Each number is 50 + 12 x the weight over its row's rms, rounded and kept within 0 to 99. Layers, rows and columns count from 0. The size before them is the row's rms in percent of the matrix's.

# down: layer 7 MLP down (transposed), 512x384, rms 0.0441, rows 160-194, columns 64-127
# gate: layer 7 MLP gate, 512x384, rms 0.0438, rows 161-195, columns 64-127
# up: layer 7 MLP up, 512x384, rms 0.0445, rows 161-195, columns 64-127
down160 100:55 43 57 52 70 46 72 55 49 44 54 52 36 40 74 47 35 61 48 61 41 57 41 61 45 45 47 42 72 54 43 46 51 40 41 55 55 56 59 68 57 51 35 44 22 40 42 52 27 83 31 27 45 54 17 43 62 31 58 42 44 55 41 65
gate161 089:42 32 34 48 63 58 54 59 83 28 69 69 30 37 46 54 44 64 56 48 49 48 48 61 57 47 45 78 45 48 54 72 63 68 67 40 52 47 49 46 49 49 45 48 36 40 50 63 38 62 52 60 38 81 58 57 51 27 57 53 30 40 48 44
up161 094:60 65 64 49 48 41 49 68 40 40 58 53 47 37 50 48 52 53 52 63 44 33 45 56 65 31 75 74 35 65 48 48 47 59 42 44 34 61 52 78 64 50 41 54 44 58 48 54 65 61 58 26 51 33 54 52 30 49 29 50 39 51 43 52
down161 097:52 43 50 29 65 57 66 49 41 48 35 43 50 44 37 51 40 65 63 38 48 63 41 71 46 44 41 61 66 64 45 54 55 44 61 53 46 33 62 40 34 57 60 67 37 39 39 63 51 55 41 36 49 59 49 76 58 53 47 47 36 32 47 63
gate162 097:45 42 40 39 59 56 55 32 54 45 51 38 47 64 48 52 47 56 47 49 75 60 33 31 54 47 38 52 46 56 42 39 35 60 48 59 48 42 59 70 36 48 44 51 54 68 56 50 50 82 51 36 62 82 36 35 52 65 55 46 47 46 08 46
up162 099:64 63 63 49 37 25 60 60 53 41 39 53 55 57 57 54 30 56 56 42 74 37 22 26 52 49 53 60 52 48 68 64 60 62 40 56 50 39 47 64 50 57 48 30 34 30 47 40 57 42 45 33 45 45 51 52 66 46 61 50 49 50 43 62
down162 101:40 62 45 26 67 48 50 58 35 60 58 26 62 54 46 60 55 55 62 50 51 59 61 46 37 43 55 56 40 53 59 64 62 40 53 64 47 34 47 21 34 51 44 38 73 48 31 43 74 51 43 29 52 49 36 60 70 54 68 61 27 56 61 54
gate163 088:47 65 80 62 64 52 46 32 50 62 51 51 44 62 47 51 56 45 57 42 31 55 53 66 50 32 49 47 08 37 59 53 42 54 53 49 43 49 60 58 50 65 68 45 44 27 44 70 30 55 47 53 54 47 50 40 21 59 56 61 62 50 38 41
up163 083:38 51 69 65 41 47 55 40 48 52 85 32 43 41 39 56 71 64 40 76 46 57 61 44 35 33 54 62 33 63 40 43 47 57 27 49 35 45 54 54 50 42 36 58 54 63 41 52 45 30 50 44 50 23 54 54 34 54 51 64 49 66 51 37
down163 087:64 50 36 37 51 56 36 38 42 38 31 71 49 58 62 27 49 49 52 31 28 65 53 41 60 71 48 38 56 59 49 46 73 54 43 62 59 43 50 55 38 35 42 57 46 41 50 57 63 62 38 50 49 33 48 42 74 45 47 40 42 32 59 46
gate164 103:45 30 45 29 38 35 53 78 30 51 55 50 57 46 37 56 58 54 38 30 61 32 31 53 57 44 52 53 45 46 49 53 52 68 43 37 46 65 53 39 59 60 54 36 36 36 43 39 47 60 57 44 44 67 55 39 42 59 21 48 47 65 43 57
up164 102:41 36 49 57 68 40 57 38 47 33 58 51 39 44 58 81 45 43 49 38 62 59 55 63 67 55 62 16 55 46 43 54 35 27 58 43 45 54 53 56 82 35 44 59 37 40 47 63 27 53 41 65 44 69 52 54 54 59 49 45 50 48 47 43
down164 104:31 16 56 62 66 36 53 45 37 47 64 57 63 41 37 70 62 58 49 60 49 56 67 79 32 50 53 55 44 43 42 46 57 40 50 53 53 65 54 46 45 47 45 71 41 30 67 56 64 63 47 43 58 46 56 55 46 51 44 45 52 40 58 46
gate165 100:51 56 62 57 49 64 59 54 43 54 32 63 59 22 43 36 69 51 64 51 49 63 44 40 74 39 40 72 39 55 50 75 59 59 56 22 65 36 46 38 59 37 46 79 38 66 46 33 60 54 55 57 50 53 34 49 44 46 38 50 57 64 41 29
up165 099:54 63 56 59 54 66 50 47 45 35 43 72 57 60 50 33 35 68 65 81 71 44 45 34 29 37 49 48 22 40 62 58 48 58 65 44 45 49 41 47 25 59 66 29 50 50 46 61 46 55 71 55 60 47 56 44 66 52 67 47 56 30 39 59
down165 099:42 54 49 49 44 45 46 43 51 53 53 40 46 55 56 45 61 32 60 40 50 44 50 46 45 66 47 61 48 34 70 61 62 42 44 74 47 57 58 36 39 49 50 59 42 45 59 51 70 63 40 53 52 30 61 40 49 36 62 51 44 38 54 45
gate166 097:60 45 44 52 37 59 70 52 45 23 52 69 60 59 57 50 61 47 48 65 50 56 59 36 47 59 57 50 55 71 32 67 43 59 50 23 55 50 40 43 42 55 37 64 45 29 37 38 51 38 43 47 51 68 44 40 67 62 44 52 38 54 53 42
up166 100:40 58 61 76 55 46 67 62 66 52 40 61 39 62 69 29 38 47 51 46 46 56 46 55 50 44 56 38 54 33 28 50 45 45 47 59 55 58 38 65 49 46 64 43 59 32 40 50 51 53 61 42 57 69 38 37 21 52 39 34 63 28 52 53
down166 104:66 77 56 47 70 52 40 58 53 54 56 39 51 34 77 44 57 34 78 49 65 67 50 36 38 50 38 58 55 56 42 37 55 48 28 48 51 45 27 63 61 26 57 70 40 36 42 54 38 48 44 42 53 39 51 58 56 56 72 69 50 34 56 78
gate167 112:49 53 25 53 46 67 47 55 44 43 71 46 42 58 41 51 49 58 54 52 31 52 68 57 49 45 49 52 49 44 37 62 39 42 44 43 79 32 66 57 56 51 51 31 28 30 48 58 50 63 63 53 53 53 34 32 49 52 44 49 54 36 51 69
up167 096:59 52 60 53 30 46 44 49 65 36 60 65 45 37 43 44 37 54 65 39 39 51 43 60 44 32 43 53 55 68 46 60 42 48 58 47 32 65 42 47 49 53 28 59 52 46 50 63 38 38 38 46 57 48 56 65 52 46 26 34 54 75 37 65
down167 092:44 57 52 73 51 53 66 46 38 52 59 39 39 43 40 59 43 58 46 72 38 44 67 35 57 53 62 52 59 46 51 42 58 17 34 77 68 46 50 40 44 47 49 57 54 47 44 54 58 62 53 41 34 43 65 53 47 35 54 56 40 29 42 79
gate168 103:68 69 59 59 56 34 66 77 39 62 44 47 58 63 46 37 55 51 31 49 77 54 66 52 67 52 46 37 58 66 45 62 58 69 61 54 50 48 48 62 40 58 40 39 63 75 41 49 53 52 63 35 73 62 45 47 48 49 51 38 37 44 27 63
up168 100:34 71 66 55 64 48 40 60 55 52 41 46 42 65 54 29 73 41 35 61 67 55 57 44 55 59 43 51 53 40 55 65 58 95 40 57 31 53 37 31 37 55 37 50 64 51 43 41 72 48 55 38 55 38 61 30 56 51 36 53 42 44 37 44
down168 100:46 46 46 52 49 55 57 52 25 43 52 46 62 54 71 52 26 46 46 64 48 49 42 25 78 34 31 67 42 59 52 34 36 41 38 62 45 39 52 35 43 61 40 52 31 51 27 67 57 64 64 49 59 49 54 52 28 44 64 31 44 34 34 61
gate169 097:63 53 59 28 60 36 61 70 77 39 57 50 48 39 55 69 72 42 38 37 57 36 44 51 44 63 59 44 39 45 57 47 49 47 56 65 45 50 44 66 77 64 40 42 48 43 54 49 54 35 39 61 65 41 54 65 48 57 42 66 19 41 74 51
up169 096:60 40 64 49 61 54 64 44 47 58 38 38 57 64 37 28 37 64 66 67 62 66 61 41 44 55 39 42 75 54 41 56 51 55 49 52 56 53 54 49 41 61 64 47 53 40 48 51 65 66 25 62 55 35 35 48 57 60 61 55 52 46 32 39
down169 101:44 66 46 38 52 48 50 40 51 68 39 38 46 69 47 33 49 64 54 57 37 45 29 57 61 47 46 57 75 61 38 63 46 48 36 42 51 44 50 62 61 49 44 46 44 49 37 51 66 69 40 60 41 42 45 58 70 41 48 47 57 46 38 40
gate170 107:57 53 47 66 64 50 78 54 52 46 55 44 60 54 56 66 31 54 56 42 57 53 45 38 59 38 71 36 71 60 41 51 33 55 61 52 64 38 55 22 45 57 62 56 35 43 18 49 34 54 47 59 34 46 43 44 47 63 59 21 38 49 36 39
up170 106:53 46 43 49 44 47 65 55 37 39 40 47 57 36 37 45 51 52 57 58 41 35 45 26 57 69 57 49 67 42 55 40 59 37 60 17 47 53 33 53 54 53 52 48 68 56 33 65 58 61 60 56 65 43 27 44 43 42 39 42 64 62 41 52
down170 105:43 52 52 32 64 64 37 65 55 43 44 50 53 39 41 57 33 39 59 60 59 57 57 48 52 54 38 55 57 40 24 32 57 52 65 39 38 60 40 37 50 35 60 41 53 47 52 43 44 61 39 58 43 56 46 65 66 43 60 60 60 58 53 42
gate171 093:41 47 64 62 41 31 43 52 47 58 65 63 63 47 42 45 73 37 63 49 42 31 59 66 51 46 37 70 52 22 41 37 23 48 56 51 39 42 61 42 43 51 67 54 58 71 46 65 59 51 53 71 32 43 66 42 62 42 60 55 31 62 53 64
up171 098:58 48 31 41 53 33 31 40 60 27 48 61 53 35 58 37 56 30 56 55 52 46 65 62 49 59 56 44 51 73 36 48 44 54 42 47 43 48 73 34 29 28 59 34 51 56 30 29 46 75 62 54 56 55 50 53 32 33 34 50 37 48 59 50
down171 102:50 64 65 46 62 55 40 39 47 57 37 66 62 30 57 40 51 25 50 40 49 33 53 53 52 68 47 50 57 54 18 53 64 60 33 50 47 52 43 38 54 34 48 28 48 56 27 46 61 53 48 47 52 67 33 42 58 55 60 49 59 39 50 48
gate172 089:43 48 60 36 33 50 46 36 68 24 36 54 66 55 52 32 67 43 72 35 55 49 63 42 59 57 47 29 60 63 66 68 45 36 40 51 44 54 62 36 58 54 47 49 46 43 62 55 53 76 44 42 57 49 50 41 59 52 39 49 51 57 65 42
up172 102:33 35 52 53 44 41 32 62 44 58 64 40 65 49 54 47 69 45 42 32 49 59 26 53 53 49 47 40 52 70 54 60 45 32 54 69 45 67 66 46 63 57 56 65 71 59 80 44 32 64 42 41 52 45 43 49 53 55 41 55 62 46 62 40
down172 106:71 69 28 31 29 68 31 65 65 29 22 45 61 53 50 50 58 57 64 63 47 36 59 36 71 54 40 47 40 65 48 48 53 37 44 33 54 54 42 47 50 53 44 42 51 49 63 55 45 52 29 27 45 69 52 47 54 34 41 62 53 58 41 56
gate173 103:56 41 58 48 87 43 54 44 52 50 33 46 57 40 45 45 38 43 63 39 33 60 21 53 48 55 65 19 48 47 45 44 49 50 35 53 52 58 51 36 58 40 62 61 43 46 40 49 46 51 62 46 49 45 42 26 54 57 59 39 46 51 54 44
up173 099:49 62 41 55 54 36 32 40 73 33 60 53 55 51 60 49 63 62 50 47 38 37 45 54 58 56 35 50 46 39 58 39 41 59 56 46 49 41 47 61 56 48 49 63 47 33 34 47 38 46 43 68 63 45 43 58 47 64 55 55 57 54 54 35
down173 106:48 77 52 45 52 47 71 51 72 31 50 47 58 73 59 53 63 44 62 51 46 48 52 27 61 37 40 37 46 39 38 30 62 30 47 52 32 51 62 34 69 40 58 65 63 39 71 61 35 43 36 45 69 31 60 66 36 43 42 39 43 55 57 38
gate174 096:47 44 55 67 59 65 51 46 51 40 51 37 40 40 39 33 61 59 36 54 72 59 57 71 59 36 45 72 56 68 23 55 43 47 42 41 53 51 40 54 55 63 56 55 71 53 51 68 51 55 55 28 55 74 57 46 53 59 45 65 56 43 45 64
up174 100:55 37 39 42 42 56 58 18 57 31 31 56 40 31 57 53 76 40 41 45 44 34 54 41 29 50 58 54 65 50 59 43 54 52 54 44 50 42 67 48 35 35 36 43 57 60 67 61 64 45 59 39 57 79 41 31 73 50 64 48 61 43 43 44
down174 095:48 32 48 68 48 59 60 58 59 50 40 24 59 44 49 52 55 43 36 49 65 43 55 50 41 39 44 56 62 48 62 60 28 58 54 31 34 21 56 40 32 40 43 36 52 62 42 64 51 45 39 63 63 49 33 51 64 58 49 52 62 49 36 36
gate175 105:48 42 48 62 46 55 44 56 54 54 41 53 39 33 40 61 32 57 37 34 55 63 56 63 50 47 37 40 51 55 54 65 38 64 36 70 66 62 18 56 51 57 30 35 36 55 52 34 60 48 52 46 25 71 42 46 65 56 69 37 46 59 35 50
up175 099:48 51 49 47 49 53 48 46 61 54 51 56 35 83 37 87 65 56 58 65 54 51 47 32 66 61 50 41 53 44 63 40 43 47 39 65 61 58 35 48 42 53 28 45 36 57 57 42 54 69 49 47 59 68 40 36 33 69 59 47 48 64 65 49
down175 095:43 48 50 58 57 50 54 47 30 35 64 67 64 51 59 49 56 43 58 60 45 57 46 52 38 52 18 59 43 67 40 22 63 55 61 37 33 51 52 60 34 50 49 57 64 54 46 50 54 25 39 63 48 41 49 55 69 61 36 46 11 63 54 56
gate176 104:36 59 54 54 45 60 48 44 59 71 46 58 53 48 93 68 58 72 37 56 43 38 43 61 40 33 67 64 39 66 60 58 50 45 42 49 56 68 48 48 52 27 37 63 48 52 64 41 83 54 61 52 58 46 39 45 48 28 52 53 53 33 45 46
up176 100:53 39 42 60 47 59 59 51 50 60 50 60 62 49 46 56 60 59 51 47 47 48 58 56 71 40 46 36 60 59 53 60 47 77 47 50 60 52 38 42 70 58 29 49 51 53 54 48 66 53 43 44 63 42 42 44 48 59 64 76 46 51 69 73
down176 102:45 40 48 39 43 42 47 65 69 39 44 43 41 57 35 31 43 71 33 57 44 57 65 67 78 44 50 58 41 52 38 17 37 70 50 50 76 51 40 24 49 68 39 51 56 46 82 69 44 61 54 70 51 65 77 47 36 60 45 54 32 43 46 45
gate177 101:46 42 46 33 31 46 54 39 39 63 47 50 59 45 32 57 47 55 55 56 55 52 47 43 32 51 69 51 57 62 59 57 22 41 76 53 53 30 30 55 90 62 40 42 52 66 37 62 55 37 56 52 48 55 56 55 47 41 57 53 46 45 67 42
up177 098:40 33 54 45 54 58 37 55 40 55 31 57 43 66 66 54 56 72 32 49 48 51 60 43 42 38 62 55 67 62 33 39 55 49 54 62 48 67 65 65 52 19 32 48 58 60 51 41 65 60 53 66 59 53 43 63 40 54 63 61 47 34 46 50
down177 101:54 62 72 63 32 68 44 52 23 50 32 38 42 55 48 29 19 46 36 33 62 51 45 52 50 22 58 45 47 38 70 24 34 40 43 22 48 59 55 50 48 60 50 47 63 66 50 63 49 51 51 63 62 50 43 58 14 25 49 55 25 32 20 74
gate178 097:53 51 40 42 50 47 65 43 38 62 49 33 45 41 43 49 37 41 59 44 48 77 30 71 33 40 54 45 59 71 53 52 66 48 56 69 44 52 35 59 75 45 51 60 26 57 40 39 39 68 62 58 30 44 40 56 33 60 40 55 49 52 43 54
up178 103:25 29 49 31 48 46 23 54 61 52 47 55 44 46 37 48 46 44 31 37 56 65 63 39 50 59 43 50 55 44 53 44 66 53 35 52 46 39 48 57 61 50 43 37 31 24 58 43 45 50 61 38 53 58 62 57 49 88 49 74 32 61 22 56
down178 104:46 48 44 51 59 58 40 63 48 69 51 46 62 41 37 50 35 33 49 36 23 54 47 51 27 39 47 55 51 52 52 40 53 40 40 58 62 42 50 65 46 62 39 44 26 47 79 42 61 35 48 45 52 56 45 60 69 54 63 54 56 56 52 41
gate179 103:56 59 55 39 55 39 62 49 44 56 49 58 40 38 56 55 56 38 38 39 47 42 51 50 58 34 53 38 41 44 37 73 55 54 43 42 51 54 49 62 76 50 53 58 74 46 42 62 67 45 44 38 06 36 62 46 56 71 21 45 48 44 25 53
up179 097:38 44 35 63 53 59 41 27 35 42 47 52 52 64 43 49 47 55 42 67 46 53 40 41 43 70 71 44 58 75 35 39 44 53 48 53 57 63 59 33 44 48 61 38 29 53 57 46 56 54 46 64 50 23 47 49 67 42 25 62 30 43 61 28
down179 102:37 44 41 55 44 70 43 59 45 22 64 49 48 59 64 50 64 68 66 53 64 54 49 58 42 55 47 62 22 59 29 37 44 49 39 57 38 70 32 40 38 60 55 35 27 50 51 44 77 73 71 39 41 50 33 64 43 46 59 63 46 44 38 51
gate180 101:57 22 52 50 56 34 58 48 56 39 47 50 52 45 37 46 57 59 55 36 37 61 45 38 57 34 65 44 68 37 23 54 48 38 51 57 56 50 41 63 39 47 46 38 35 58 37 41 46 49 56 44 66 83 37 65 21 66 66 49 58 59 47 52
up180 105:57 72 35 45 46 39 57 52 49 48 53 41 34 53 30 53 42 30 34 48 54 42 54 56 59 37 49 37 32 39 30 57 44 57 38 59 34 35 46 48 69 51 64 74 54 31 65 56 48 37 43 35 59 30 61 39 35 52 40 45 78 54 55 58
down180 104:44 53 47 39 52 51 73 57 51 31 26 43 49 50 23 56 43 62 45 47 40 50 55 37 43 52 35 55 32 65 68 49 45 41 45 47 53 52 31 50 62 47 62 56 64 36 62 45 45 57 29 42 33 64 58 42 40 43 38 62 53 42 40 44
gate181 102:59 54 52 48 63 46 34 52 47 56 41 49 34 49 56 60 65 36 66 47 54 47 45 49 36 69 55 59 42 36 46 81 64 46 52 48 36 12 66 78 54 48 61 43 59 45 37 58 44 49 60 42 19 44 32 44 45 66 37 46 54 42 40 41
up181 097:67 58 38 58 38 65 48 44 42 55 56 35 53 31 69 40 57 45 35 36 46 56 42 65 58 25 42 50 52 49 45 60 54 35 59 35 33 43 77 63 43 46 42 46 43 43 51 35 42 26 44 75 47 62 55 52 42 37 27 35 48 50 54 33
down181 104:67 40 33 51 44 48 39 44 45 50 51 42 57 44 62 49 57 34 45 33 50 56 65 49 58 39 76 56 71 55 39 50 45 42 63 49 40 52 31 67 44 63 54 55 52 61 45 45 62 44 45 68 48 30 32 59 56 43 43 52 64 38 55 61
gate182 104:47 64 58 40 49 62 41 47 78 50 39 54 46 54 65 37 63 60 55 53 43 53 51 73 58 43 62 45 55 50 47 56 37 67 44 45 70 44 32 52 42 49 34 43 52 58 39 48 71 55 48 40 60 50 53 70 51 61 39 39 52 58 51 17
up182 099:54 61 61 59 57 54 51 40 30 34 48 52 30 49 47 29 60 68 40 46 47 68 49 62 44 33 28 44 36 42 57 61 32 42 57 44 65 49 52 53 56 61 40 44 34 45 58 55 59 41 47 44 53 61 46 51 54 42 76 50 58 46 25 46
down182 097:47 56 60 43 71 30 53 48 68 51 62 49 58 46 78 52 61 57 34 49 53 59 55 39 54 47 50 49 65 45 55 57 44 49 42 46 67 61 46 46 50 39 51 43 24 33 46 41 46 61 54 48 48 58 49 40 42 58 44 57 30 54 57 46
gate183 091:45 65 77 67 44 61 43 52 31 46 48 63 39 44 45 47 62 41 42 67 42 60 38 36 57 68 61 51 42 52 38 63 20 67 41 52 49 33 47 42 31 49 45 41 40 44 36 49 66 57 44 40 72 38 42 30 39 69 47 48 51 38 63 51
up183 096:47 33 40 64 63 37 37 57 66 35 58 60 55 61 43 42 68 36 49 31 46 41 30 35 62 53 52 57 27 47 38 44 40 88 42 25 74 46 55 64 71 61 63 52 30 45 36 58 63 47 39 26 51 53 62 51 42 61 52 45 55 61 31 25
down183 091:62 41 45 54 43 67 46 51 41 45 49 63 51 53 59 64 54 41 49 67 43 51 52 71 32 33 45 23 62 44 45 36 60 62 50 62 59 50 63 67 54 37 48 53 46 42 47 70 59 64 64 36 55 65 54 42 54 64 59 31 73 82 34 27
gate184 109:47 49 50 40 71 61 33 40 56 56 43 52 68 57 35 63 39 56 50 37 45 59 38 55 62 65 51 40 42 56 50 62 44 69 45 57 39 75 49 36 76 24 44 49 54 38 31 67 66 65 70 29 42 51 44 50 51 68 59 54 39 64 57 58
up184 107:20 45 33 51 54 56 52 48 56 60 50 50 35 40 50 38 56 52 41 66 51 40 39 56 48 71 48 60 44 55 71 50 22 41 64 37 55 43 33 42 58 39 47 58 37 55 36 39 56 57 58 77 41 44 49 36 45 50 51 58 24 57 42 58
down184 112:29 70 35 79 39 55 59 53 60 33 28 68 56 38 38 57 49 49 51 54 47 47 50 42 54 57 37 62 52 46 49 65 38 56 14 55 73 53 37 30 62 48 54 46 59 59 29 51 54 60 44 70 70 42 36 55 45 59 42 38 41 44 54 61
gate185 086:46 41 65 36 67 50 46 49 34 48 80 38 41 36 47 62 67 44 63 37 48 37 35 57 66 56 33 40 48 43 40 60 35 63 54 67 48 48 51 52 57 40 38 60 41 47 49 34 69 55 57 39 50 56 50 64 63 40 58 54 32 60 50 40
up185 097:51 51 42 44 55 38 33 58 36 54 60 50 47 58 63 50 48 52 37 24 35 52 54 30 62 40 65 43 38 56 63 47 60 71 34 49 33 66 54 31 48 75 48 58 51 43 44 36 30 43 51 53 39 41 50 70 57 16 45 57 41 54 59 53
down185 103:52 42 00 47 46 60 19 40 59 43 39 49 56 58 49 37 49 57 64 54 51 64 60 30 59 46 46 63 52 65 59 48 59 52 38 39 37 48 40 37 61 69 62 61 54 53 55 46 46 66 41 61 34 37 39 46 65 62 54 49 78 46 72 66
gate186 094:51 45 59 48 56 53 48 52 66 46 20 60 63 80 51 62 45 35 35 34 52 47 35 50 48 50 38 30 43 51 55 54 44 54 60 56 69 44 47 21 42 46 58 52 71 72 76 55 55 39 53 50 47 81 57 61 55 46 44 41 27 49 65 41
up186 090:48 34 36 55 33 43 77 50 63 53 47 42 42 54 55 47 58 48 75 54 50 32 59 51 43 60 32 52 44 59 64 64 49 53 46 47 51 38 54 59 41 52 48 55 52 55 62 50 54 77 67 37 53 50 60 44 58 35 58 69 72 18 46 49
down186 094:32 52 19 54 59 50 48 38 52 54 56 34 58 43 44 40 36 60 38 50 37 42 57 41 46 81 31 51 57 33 35 48 54 44 41 39 47 57 64 53 81 38 53 61 37 46 43 38 60 47 33 37 58 61 55 40 38 48 40 31 48 46 35 66
gate187 105:29 65 59 47 76 46 53 59 41 48 57 52 52 62 58 60 66 59 35 34 57 52 52 85 57 48 56 55 68 27 54 53 25 34 24 46 46 38 69 39 34 29 33 46 34 53 61 72 36 43 48 58 28 46 45 53 48 72 44 43 40 56 49 44
up187 104:49 61 59 60 32 58 46 61 52 38 51 68 72 34 58 47 28 44 31 49 56 45 61 58 45 56 23 48 31 54 59 36 57 64 49 73 35 45 54 45 66 39 71 67 63 59 65 46 59 89 56 62 45 57 56 44 48 50 32 49 50 51 54 67
down187 109:57 52 39 42 11 38 63 40 45 49 33 52 47 25 42 41 49 39 27 63 72 44 48 39 50 41 67 39 51 44 49 41 58 76 55 42 31 63 65 50 34 44 39 48 53 46 44 56 53 50 56 34 38 38 54 65 28 32 66 38 70 33 49 54
gate188 098:41 63 45 45 61 26 57 56 56 59 47 61 67 39 51 42 59 46 70 28 40 58 49 62 45 40 58 54 57 38 26 54 45 54 51 60 65 56 62 44 42 59 50 68 43 60 34 54 67 21 64 53 60 50 39 57 54 55 71 59 43 55 42 69
up188 104:36 42 35 54 39 47 28 60 38 32 33 56 35 30 58 70 40 49 50 43 56 58 53 55 40 58 50 48 55 63 78 55 70 46 39 51 39 50 55 47 65 56 36 45 32 69 41 45 17 64 51 53 46 53 54 63 64 58 34 25 42 48 63 45
down188 102:55 55 63 40 49 50 65 62 27 64 48 63 49 39 53 47 45 36 43 63 46 56 55 56 46 52 42 41 45 42 48 53 49 40 63 66 53 41 57 61 59 48 20 43 40 60 35 65 40 53 63 64 43 45 64 54 58 61 49 39 62 71 45 34
gate189 102:38 39 47 58 60 56 64 39 59 69 67 16 65 36 66 38 40 39 47 39 38 56 52 35 56 55 50 42 66 48 53 44 45 60 56 52 57 37 42 48 53 20 67 51 45 72 46 38 55 42 64 58 55 53 63 44 49 45 60 71 34 45 55 52
up189 108:65 35 44 47 66 52 42 44 48 65 37 31 57 69 59 31 58 43 64 42 49 65 45 40 35 69 50 47 51 45 52 25 79 40 52 43 55 45 56 49 31 57 53 63 50 49 42 47 55 38 26 62 62 70 40 48 56 33 39 65 23 55 48 63
down189 111:63 67 47 49 61 31 30 53 40 55 62 53 29 58 40 65 36 48 41 31 56 56 52 49 60 59 62 55 59 47 41 42 63 59 48 40 41 60 46 64 51 35 62 65 42 57 63 37 55 43 36 54 47 41 38 49 48 52 57 47 42 28 38 71
gate190 090:41 25 43 67 46 43 28 39 54 54 40 57 32 41 44 54 45 30 66 58 59 50 68 39 67 46 33 49 59 38 55 49 47 45 53 57 35 42 30 28 78 58 31 44 51 66 79 44 41 80 31 46 60 47 34 37 70 47 20 44 42 61 32 35
up190 097:43 35 50 60 46 65 48 65 41 42 50 63 59 35 31 33 57 42 61 36 60 53 53 57 42 28 51 37 76 55 36 59 64 44 30 40 58 59 58 60 51 54 48 63 45 09 44 40 49 36 57 50 79 46 49 26 52 57 49 75 35 36 62 58
down190 100:46 44 55 76 44 43 53 51 45 65 64 52 27 54 58 39 64 45 52 39 58 54 53 61 46 34 41 67 34 40 36 59 49 65 49 50 34 67 69 50 49 28 54 54 14 63 40 40 53 40 32 29 64 69 43 41 57 48 43 59 50 28 26 56
gate191 089:47 49 42 62 41 46 53 29 40 30 51 37 37 36 62 29 32 66 52 52 48 26 67 36 69 37 55 51 37 33 38 36 50 46 50 58 63 35 42 64 37 16 28 64 43 62 51 61 69 64 57 38 44 46 52 65 31 43 48 32 58 63 32 43
up191 093:52 42 59 65 72 56 59 50 46 28 46 45 76 45 74 41 41 63 43 39 45 52 58 46 38 50 47 38 51 71 39 51 36 33 36 47 60 43 30 61 36 53 54 49 38 23 33 39 58 64 46 44 54 46 51 58 49 50 47 42 58 18 68 68
down191 098:53 40 51 42 44 52 52 67 43 46 40 29 71 51 33 34 52 49 59 33 61 31 61 49 45 17 46 46 42 42 54 56 67 41 58 58 53 53 35 62 42 75 63 72 44 61 56 68 40 46 39 77 56 34 47 41 41 28 51 46 48 64 68 54
gate192 098:63 82 51 62 58 41 49 63 37 37 32 45 36 55 41 38 38 54 49 50 64 43 54 39 50 47 50 48 43 62 40 64 68 44 29 52 49 42 50 60 62 63 42 63 63 46 67 11 47 38 45 40 43 31 61 54 45 48 46 65 31 40 40 36
up192 103:34 54 65 36 47 47 58 50 43 57 38 42 47 74 54 51 35 34 47 63 64 54 28 63 42 51 63 46 35 58 52 37 59 39 42 49 19 40 48 43 36 47 49 38 50 30 68 45 55 58 42 55 52 37 58 56 48 44 47 47 62 30 35 25
down192 103:37 60 59 34 35 43 38 34 48 52 61 65 63 36 52 48 36 57 70 46 53 42 43 37 29 53 43 45 45 44 65 22 49 30 54 40 40 32 48 44 38 53 48 33 18 41 23 53 41 55 51 42 30 57 71 71 40 43 46 47 61 21 63 38
gate193 099:58 45 60 54 50 42 39 52 57 68 18 50 49 53 59 61 54 65 48 30 51 57 37 48 61 38 44 37 51 45 58 47 65 53 70 49 47 65 63 46 48 45 44 56 32 63 45 50 53 61 65 31 61 65 40 57 72 56 46 34 36 73 46 43
up193 104:35 35 66 31 46 43 62 44 55 46 40 56 50 56 44 26 59 57 65 63 38 54 71 48 60 49 46 67 33 49 53 60 51 45 45 33 64 69 49 62 37 22 71 34 27 54 39 38 50 52 64 48 57 34 47 55 72 47 59 39 55 45 34 54
down193 098:49 43 49 53 52 40 45 58 62 36 52 35 42 37 29 57 59 66 57 44 33 50 51 48 49 42 65 48 48 59 59 44 52 34 34 67 55 67 37 42 40 51 70 28 41 53 44 64 56 57 48 44 42 38 38 30 65 47 41 56 44 35 56 60
gate194 087:60 22 45 46 56 59 44 74 57 60 51 61 41 23 27 50 41 47 29 65 82 52 64 67 64 45 51 38 34 45 30 54 51 53 40 68 57 44 57 54 53 52 42 63 31 37 30 56 48 32 58 43 50 36 45 60 32 55 46 46 33 57 36 33
up194 117:57 42 20 42 61 57 24 56 33 41 53 39 51 58 64 44 66 51 36 60 68 40 53 56 49 51 50 28 51 45 59 23 37 52 44 56 49 47 53 63 54 61 35 53 41 42 63 69 40 56 29 42 31 34 50 50 48 34 44 34 41 62 60 51
down194 113:48 56 28 58 61 57 46 38 30 34 47 39 46 60 72 68 59 43 63 43 59 62 38 42 62 54 38 42 44 55 51 54 55 45 57 33 53 58 50 47 43 81 49 18 59 62 77 67 37 58 44 59 28 48 88 29 35 45 47 41 45 45 58 56
gate195 091:52 53 62 51 47 44 46 44 44 41 55 52 42 46 40 51 56 55 40 48 49 35 61 55 44 54 37 45 46 47 67 52 51 56 47 52 28 52 59 50 42 47 48 55 56 70 49 40 37 49 62 48 58 42 52 42 43 63 49 60 56 32 50 46
up195 091:45 47 39 50 69 51 60 71 47 36 54 77 46 76 49 47 61 59 54 52 30 39 63 40 51 38 64 61 49 48 29 56 39 54 38 28 50 39 66 67 77 31 44 38 68 36 50 63 53 60 74 58 41 47 65 49 36 67 41 48 52 34 14 40